python train.py --n_layer=12 --d_model=160 --n_head=5 --n_kv_head=5 --head_dim=32 --d_mlp=320 --vocab_size=32000 --activation="geglu" --norm="layernorm" --norm_place="peri" --norm_eps=1e-05 --positions="rope" --rope_base=100000.0 --rope_fraction=1.0 --qk_norm=true --attn_scale=0.177 --bias="qkv" --tie_embeddings=true --parallel_block=false --extras=["capped logits"] --init="normal" --init_std_qkv=0.0344 --init_std_o=0.0344 --init_std_up=0.0344 --init_std_down=0.0243 --optimizer="adamw" --lr=0.00361 --beta1=0.9 --beta2=0.98 --weight_decay=0.043 --lr_head=0.0195 --grad_clip=2.0 --warmup_steps=441 --schedule="wsd" --decay_fraction=0.551 --decay_shape="linear" --final_lr_fraction=0.02 --batch_tokens=65536 --seq_len=384 --doc_mask=true --train_tokens=530400000 --steps=8094 --dataset="wikipedia_en"
Each number is 500 + 25 x the weight over the matrix's rms, rounded and kept within 0 to 999. Layers, rows and columns count from 0. Numbers have three digits each.

# layer 5 attention value, 160x160, rms 0.151, rows 0-80, columns 0-79
525529490517491483507517483488531495513497531499524507510540463447488477490461501472487490497530494471476496500482504490519499495550487477487514480502478466520513552516483571503482476482491502490493570544526522502520479516508532499493454544
550491500543524498502492485530506503473528453516445497443498511486524539493529473559536535492472472522484522500485459535461526499483488461501483541498481531523503550487534471527521489477492509465515508480513511477505486487498535481520485500
495451515492513575534514502489505511521524499518500502504527517480490474508491536475467515532497509485488464532506503492489537483511503496535494507497475499516472482502490470457520468508500516487498505531499507476547487514550514509491463490
468506514500554492507512540500491491508511478483494440535466497502496492522481517455501514527517462520505487488544510505505467489548526515490543445531501550539545483501486524448488523475496505518496461456470503467485473542537546459506514515
518480489516487552488515482487490512491515548511510479495473494436466468516501564490455487478481512506498490495461497468470548511536518502536545507459508488511491513517465521488495455501521514467515553529484526466553511505541511536527451531
490496523513513499525491515453489506493513557494533527468510482496481510494501517477511500450498483462517467500453491483450557567520501473511497514490505501486458508510462467531462517480505472521515511563506492497476493499503478505500462483
509547507494464471503466530498464474490454461508486516495500486549538489475479494497488506512510489539454488535530539532486483515503529524517535505471501527525501466486484477507497533511498509517485535479457504487484512539506512503504542523
472492512504489498500483504477493499490508476486481516506468534523507520488479495513473456447479507486472530496460481506540545542503516535513515464519478527547531506485500480492487490501497468505485484500501494509518524543506507504493518501
500467485488505511520463466501523493479504534509514492502511482506483464492481475492476463507491475522502452491504507508521542489441478537509502561493485501437507504513523506493506469471519493470515495544490496483512496458480511549521508539
515461508509523453520489505516499494490505524487477511489502450493478506499511505455540469514526527535519518449524477499523539501477532488482466483525528488534532519482506523515514500490535497493523486526522508500504495490486500485473522512
489533502517483477505505514501483495515464481494504481491462511483502534508508511495496545487522516474502494477504496530474492492499465527493478518475548510540536479471505525492559484528487502514507479477462511487455522474460504489503497517
519498510474484510464525532488480498477517461493465497479470489461521479513491454482499503483495485483546507497485470507482470527528495509523516518532493514525530520482491516481494498510510525514508534501523517500474457472528524494484503481
436489512482502507475481512503498520487535511490510493495496503493489463503502519522488491509460473481530471538454502489543528532478500501526528498496535499479491462518533483466488440506485515463489511497452509514524520473540497529499516521
456498484486525532527518497488521509502494538511505514492478526512485523501525474501505492505496529505521499538469489496516510479514496551530524526527531501478507494482546464475496477484459498489494458454497486478497516508547515504512538490
538500485499485491485479491521534492457512495487486474520523493512484497501462513490481431474511468538533502493485537498503513567523516511512500480475505495457547515505522490538507514471548517510479526520489524494492525499511472506500475508
514511522483500512505509492469548463493473482483487509521494510526506520519491481482480505445518502489500487470502486521442512550564466539515496493476502500483543496487502463491483526494547489539497478515515478509445503509517487460484526469
559463493536534485495465481529501512471524500507519494444502465489477489521539505503493479472486459528548491459504473523485530531485516474521505543472504503506513510522458493543477480476521516454515498523509514554507531511532515525506504472
487520500510522519487529507487502519536451506512485503496534514506510493490529489504478548554497544482502497560520496519504527479536474458514514499498480505527489493480516502483520518487461515492478500471476539509522507509526490484505513466
543476501503482535446479517541503527502505536512530470458504498501476537541516486531520484501522493479434515471495514511490520514503534522497518544496493531521479539469509505534523534466500460486492505488484492516516539528489480528514452454
496483486515487445509500471503498479486477540491498513523513502520500460503477505475492494498499508479532486453514493496507526511547460477475566474484529483536520475500499493516449494503532512504496522523513479531473478511509549491484510509
539478507500482502478509464486479487450480511467470461519507511534508480518490472508500498487505509547518501517530454483500497506457473528469504521492460518489491496529558539485480499499512501487502535492477522508501529527489520511498491523
478470483469504540473521498535540508537499548511538492499499490431462473516536525504476489493520508492522484522518493537489471456506490559521529522446525528476531495505477507525518488498485511476478508525518468507479526529514507543539465516
490516491485526471465486499520490496520477505492458481512504487507502538491528496525480490524476510538535526515488528524506461497482501503498502470502487488474509479512504523507496492504492515508485468463477513528505522508471488507485534491
517491484495472519530544505545509506509443504505466542509506511483519471500467474499515508541519543560523499489507507518526489447491506478493524498524487496464493512474518520465457505507502500498536528493506518464500465478509541513482529515
444500492492494509528466500515482500488486514497494490540484471534485494507479526454453464530475511573513460487482528479513490516499522551536536504513522474484530554499495506463503469494517495510493498532497521491496489489534500529481510519
546510491505495479533474485470512484483480532486556542507500468545497491495504485486526486483505511540536511451502520479446522537532514431485530476491522509446485513513505505526449529468524480530515490501520479498472499508496531485514515531
474516504487487528473498482506508505477499518514519452557526534515497527511540509516508508480518461476513487514482529505470514539557506515487521485483489516487463503511519437513474476503487522494489508498518502486480526495515495507480496486
509519484505524488465488503498532500489509554498481477467501519500512504511517493513514517457472486495487512547475510482441531469544494504506488485508517476459514522504530493517530509498507506521490523451448478484520501484501507474509549499
481487534509499545512508489481458512506463529489511492518474490475513472504555527491511519493507499507505491514517472531520507496523498506522542515510474536545495456513475530491504510507488514496502495493477509521500464536507507487512501469
501509514493497481494506483496503498504490490507458438525496517473498473495491512552439485517476479545510504512483547507522512525494477505523529515469471502487533477524462560483483447531481524466510531471480558460525506494511481529490481536
523495511516509541511566500454468492511511486480444530534474521490501472481464501479512530524505539496499506501518469488495539516501475513505480492505490529513465452490489533452517473544489501491516495528530491475518470500502481521485478490
476510501472518510536513502484483480507515449488535488467502512511515529489498446539528482466506510492469492481491492510527510498502526505453491480539486506509509498511455495522483505523495506515480473520476498540485479483427466522485459460
459512491510493477490532500460497501538498541463520486506480533490514518474580508503494498531491511492494501487501511519482533481472476491495523520504475508466486490468559468530521533497486498519523493497492508503493511528452497484467530513
514480529513507506483489521511526499534512499484461527460460515485524431525512461496452552499484465471541480485464482501503468508516507496502496492489490466506478484517517507501479549539491498505498482459492524476497510536451529523483475516
506509509480497534472522540489523499498525470511500496504501517538476499496493501486522473533507496450496504461520523503502509505520498518479534514477518477516499480485474486458496481506507485485520481549509493489508494494534489509531532558
502504507550492522474511512502510502522498482513499483524502499500499509523534513505503514492450500546499480521473524446511476518465541519490523483505492504561478486485478506517457530478508518477538488539530465527524470515519492519455501507
487488484530497509498521515489467516460509466458545488473520502545512432528508506496475541460493487499467524487505485513492517507494531476510518496486440497484492501543561498487502511488544499482496470534436508459529528517513474523532509515
459494505495494492511510527493546512509522492460490536456523514501478522484483509500484509473485474493537492518490499556516500554507473530532496447515502480501487532485502465516515523490477469499542483479518506465507514515538524505485493497
521467516452440514519515545543502500481499468455512477479489533464487518501504504491529491502492508525525480491539479471496480510506491507480493502517503512503497483470521500478488526529482505502456536525488492461508514471461516527529509544
529519502524473498467467510488531510495480489468491540485471497491526483519498495508509529495509534517480513537480526527486532473473507487509503490484513507523515500511481426457515473509530518478478527465486484476515489490508500485506493448
494502500558511490555511485467531494508500515469457464494499506522496456507494485472500484465501497485490494523494468422535521501472441500506537525504518539507506500467473509532479486503497511489474481474480510516523473453477535522491533501
461509477499492467488501462496482525532487494528454529513471532517488508525478480503447498504495487523522494493517495459500520502529466495482500463491473529541523472519517446508525515480509515517483511506512526432497500486491483530493512520
478472522460480482513471562447536486540482478542480471554456492501481517515536471490524481472510472471517554502492438476486515525517509484494499491508510506523501485525505463527515488485471524495539486496466530508511494468512491489560498460
463471504483470511465494545488464494517514497505496483489516483501504532476512531485475508522463521475474528488493535468571489536490493456473527485507507514519474461522482530566487498493478496496511498497481534460506489519541512498505482432
528532506508504494497511467464521481492508471533434497501526499453516524491512482502480490473447499521499492538511529549493532498497470498494488479494509516514486520491460475540503527475486490513499487485452518510463506491577518482521455555
471481499481494526473521511516524506515495498470493522542489489515523538497494509480480452474490505529521464449483485477493539496461495481505479452515527482544518482510460523517552501480524507487469526487555453534507511532517518507534523461
479513496495518467458522513513505506515507495565542507521497513494482478490548447489511523498511485476530495496498452443526477478497453499506484466536479510499496557490497528496488499513536509496535525514499495489497513520541505500496455477
490469484508511497494489494478539516482488517504536503525458487512529456506539485551512514533469491509529483472496493600505514568523492471509504479503509504474521518492495557531489455479518500511522497518492497471493520512481529476477493518
526506489515538536473517510537493493487485494491460489504474496504508549494505503487497480497487459491514472506517539476521486512526453545516513490507501447481459496487512473498428476529508495527487481510510491431506476553500522488515476489
506505504509489510499510510505458510540503490534545486500490482506490484477525508531452503480538507498500484501506535467515492509435513517506490508455476496449519530444528516508556509507488490509488459483501508532489487459546464475545474532
493482513500496501481496489506457494532499478470451498480503485476491512539538460508514482494489513549489556507551481490512516518503487499503498531503497481512481491490485507524563533542508495492522521545460481536484540453465452457495504488
480513503488521465472516481523505489526489473478523476429508483527544471502468510490517466550545477538484514509513505487494466524522507517494474489478525510531509506483549496483482507516483475485474527556486505498508523475553493481536518480
540491525496473514493511493512505492504520507532551499496498487504503499520538522495521462469456474514496542466484530503478524462501498502438487512505496510487521498500536513534469489433484510500507458520488529447495538501485465455483515531
526490520547529475474487487503504515516509480497484536510482541509484525476509512510523466491521515501478445496483437495535467516478552519511523526522482480496519511512500499509466481529465485528471484481493491503480502467485507493474496564
514500501507517446533471523535489509525511522473533457471526508483512510485439502471524512470521508505498456529516534522485514518487459534500541486505506465557502500473471508453476525506503501510479498515474522509505511433542501504502521480
512521466486474474515527523497494492490488475473450504547500483517507521506528529507460496516485493480511489535515521525533450542506501451510455547479512504537523504478472545463515507511489493521517476456463489472508472494526507520508490440
534497493524489527512524493519526485441500513512470453529470473546499522505460486526487524521489530475447520426472503473500446540425513539499521510477486495490499531490487475442510482499495499487535529501505530465475548484520470505560523526
509487507504527506454487503517466519448501542493446493506490520476498508507515500528477521481465543485482483493528541422453517510516489523505490511507493490516453497506486535512488517472544507515516508528525473444501502483507507506479494546
577486449511483483500507486475506511489498486499481499494509505523505507489467489524465548504553511523518528450512532534494523476516517550497531490500500505478464463489489504509513526513466517515497511426504477470490519542561488539505498518
493499501492509509474486501503555501494469514518468494498482532493480466496475513513524543435501491527504489489506509543511511439506511531516536510517518524492524473505512514502473508488461496498507519518478493483482521477505477477538501515
490476488484481493496495500490525503457514528514491488529501502481497498495547516478503500510492512487552465489529516525514522439470495487521504479506519484518474455492555503496448504507522516488488486502533548502495513518487541495541549506
537470490501503504506501461475516528511521501538511513495468508436479498506442505476512503551461496479546501519516489479480489499456482505497484504510453486513483502523515547497555477533506508500483456513498497557490524480470473518512500474
458489513468512527500496411443501503524494519477540514505531510459485514524458530473519502545507534496521495518522487484435493493470508485491507519520459519507529530443472478475450501532470509513498502492513519460487509517574526488461501506
506434489482484505501481486483458485490499518469516517504484467514536511492465518458494504469488483514471471486474487481512535504519516523513527561511489505483540488478496475514491507510520508513472495499515514491501412519486493509504482500
487525549492467527489515508507548491450502523470499531510494504509495456495467477499498491484488532512474482490523499509540481461514459540494502533455470490544462481504544513507472494512510488498492485489481507512511499482482473506475521429
508477526468472509542503499465518492431489502490509483542477523516521494531520495511480505474497557488506525469560525462484490493490464479495474489502514467540524513489541498491506465546517479493510484470570556520476483508538422480494465518
505505491486489489499520492472485524450511495484511504504489545507485453524523490540472493500553462507521479500497488473534491520473518482472496514484510526512490458504452510529494506503491510523495468473504500513503513510506501489461517469
510541497503463492511479467459478533468525493522539501515473495479505529512488517519490507515519510496495454526561506414478483501464490488482462469491517553515447481498467493516541485491506549564502492488529517520525485480523488475469509479
512495551502440476499526477513474500477517506476539553543506534466496510509514466473478516508502539512493516451479498513494472541506444497511489522460514474493478510517490516463515508472470497533507481505502525505485485484496531454534466471
545440501505464470500500521460535504543535518525497488506508491478492532539527516472468497485500504475528501468454505509511516510477459435530510495482533494479520465509443539473475496457527506508539546456511492526481518440483486483473508489
543476495510479469518533492502476483496467508478473499493474490487481507509520514492540496489484495463501495494497529464486500525481473523460499502519512508504512479511520508527487539582502448472499496446501498533473547495515478500460462464
507550551516520470485521550502517485464456530504508503498490464457483510490450496491455500533481536517499452509486500467474485487489502500495471513502491524530490527529437499466508535498486508552523479540489537509514430540480497480480501461
484543447529474484521467496521511499497487492477523525465503494529519523488503474488499477538444474506502528510518493522558498509478515510475441522528474488514542507531476528495510492534489488476485475502446541477461491500474508522501546561
567505504483472452490482455497486500462528496497516514502453473517525496501539451529510495482491501496484530454490525516488514555475519480523478496494497509510504508504469528485513542505503480473524476483584541472519491542515468526507470538
559496550502450550491507485466489505499484502526507554444525510492520477529483529511480498499502519494540503521534498504541491505475438507518543484471491500500506546472559466527474517501515463486528532521498447530496491514539501475532499518
508472515533510472480531511484477512497475518516516496546504467470505512521451520479497486491564520504509494492529511486499500477554492533488532525509510476524475504489505517468517531533487484540519443501521474490523471540495481455487478454
454527515439534517484506500488455472443481513478501472543539568504503513500472461499499497509545467507475507504469496498513514495484494512492484528510466458506527504518484475485490484471446495505510477519527490472513522513492497533526454527
493534487527487474480480562498529511502510582496482439520469511514506454471500506522465479547495497526533552478463484526582521535484502471490487508534495535521459475497533499481422473509460505536523491443510469514517511523439490475498519472
493521541500473558502521502440490498530462454519497541506540548537502507488520511475504471548509483498513494493502503475532478467469445546488496569483484483526521465504524501508589468494479508509488484451491486505444479503496504460529539565
519480497506511519540502495517490469523454507505510493521494526540524508530512522466508465488501504491513543447512506482512527489509527483514518500556469483529545493501526483515470505511490473524520494512537507474465470530523461494531513569
487526499487507513510523501469487496544441494520507509501510461481494484505434494498530488479506481488477449507506472491512543535545496534508489498572495492497527464473545497495536490489487517540495490470501466488509475504471545455473549523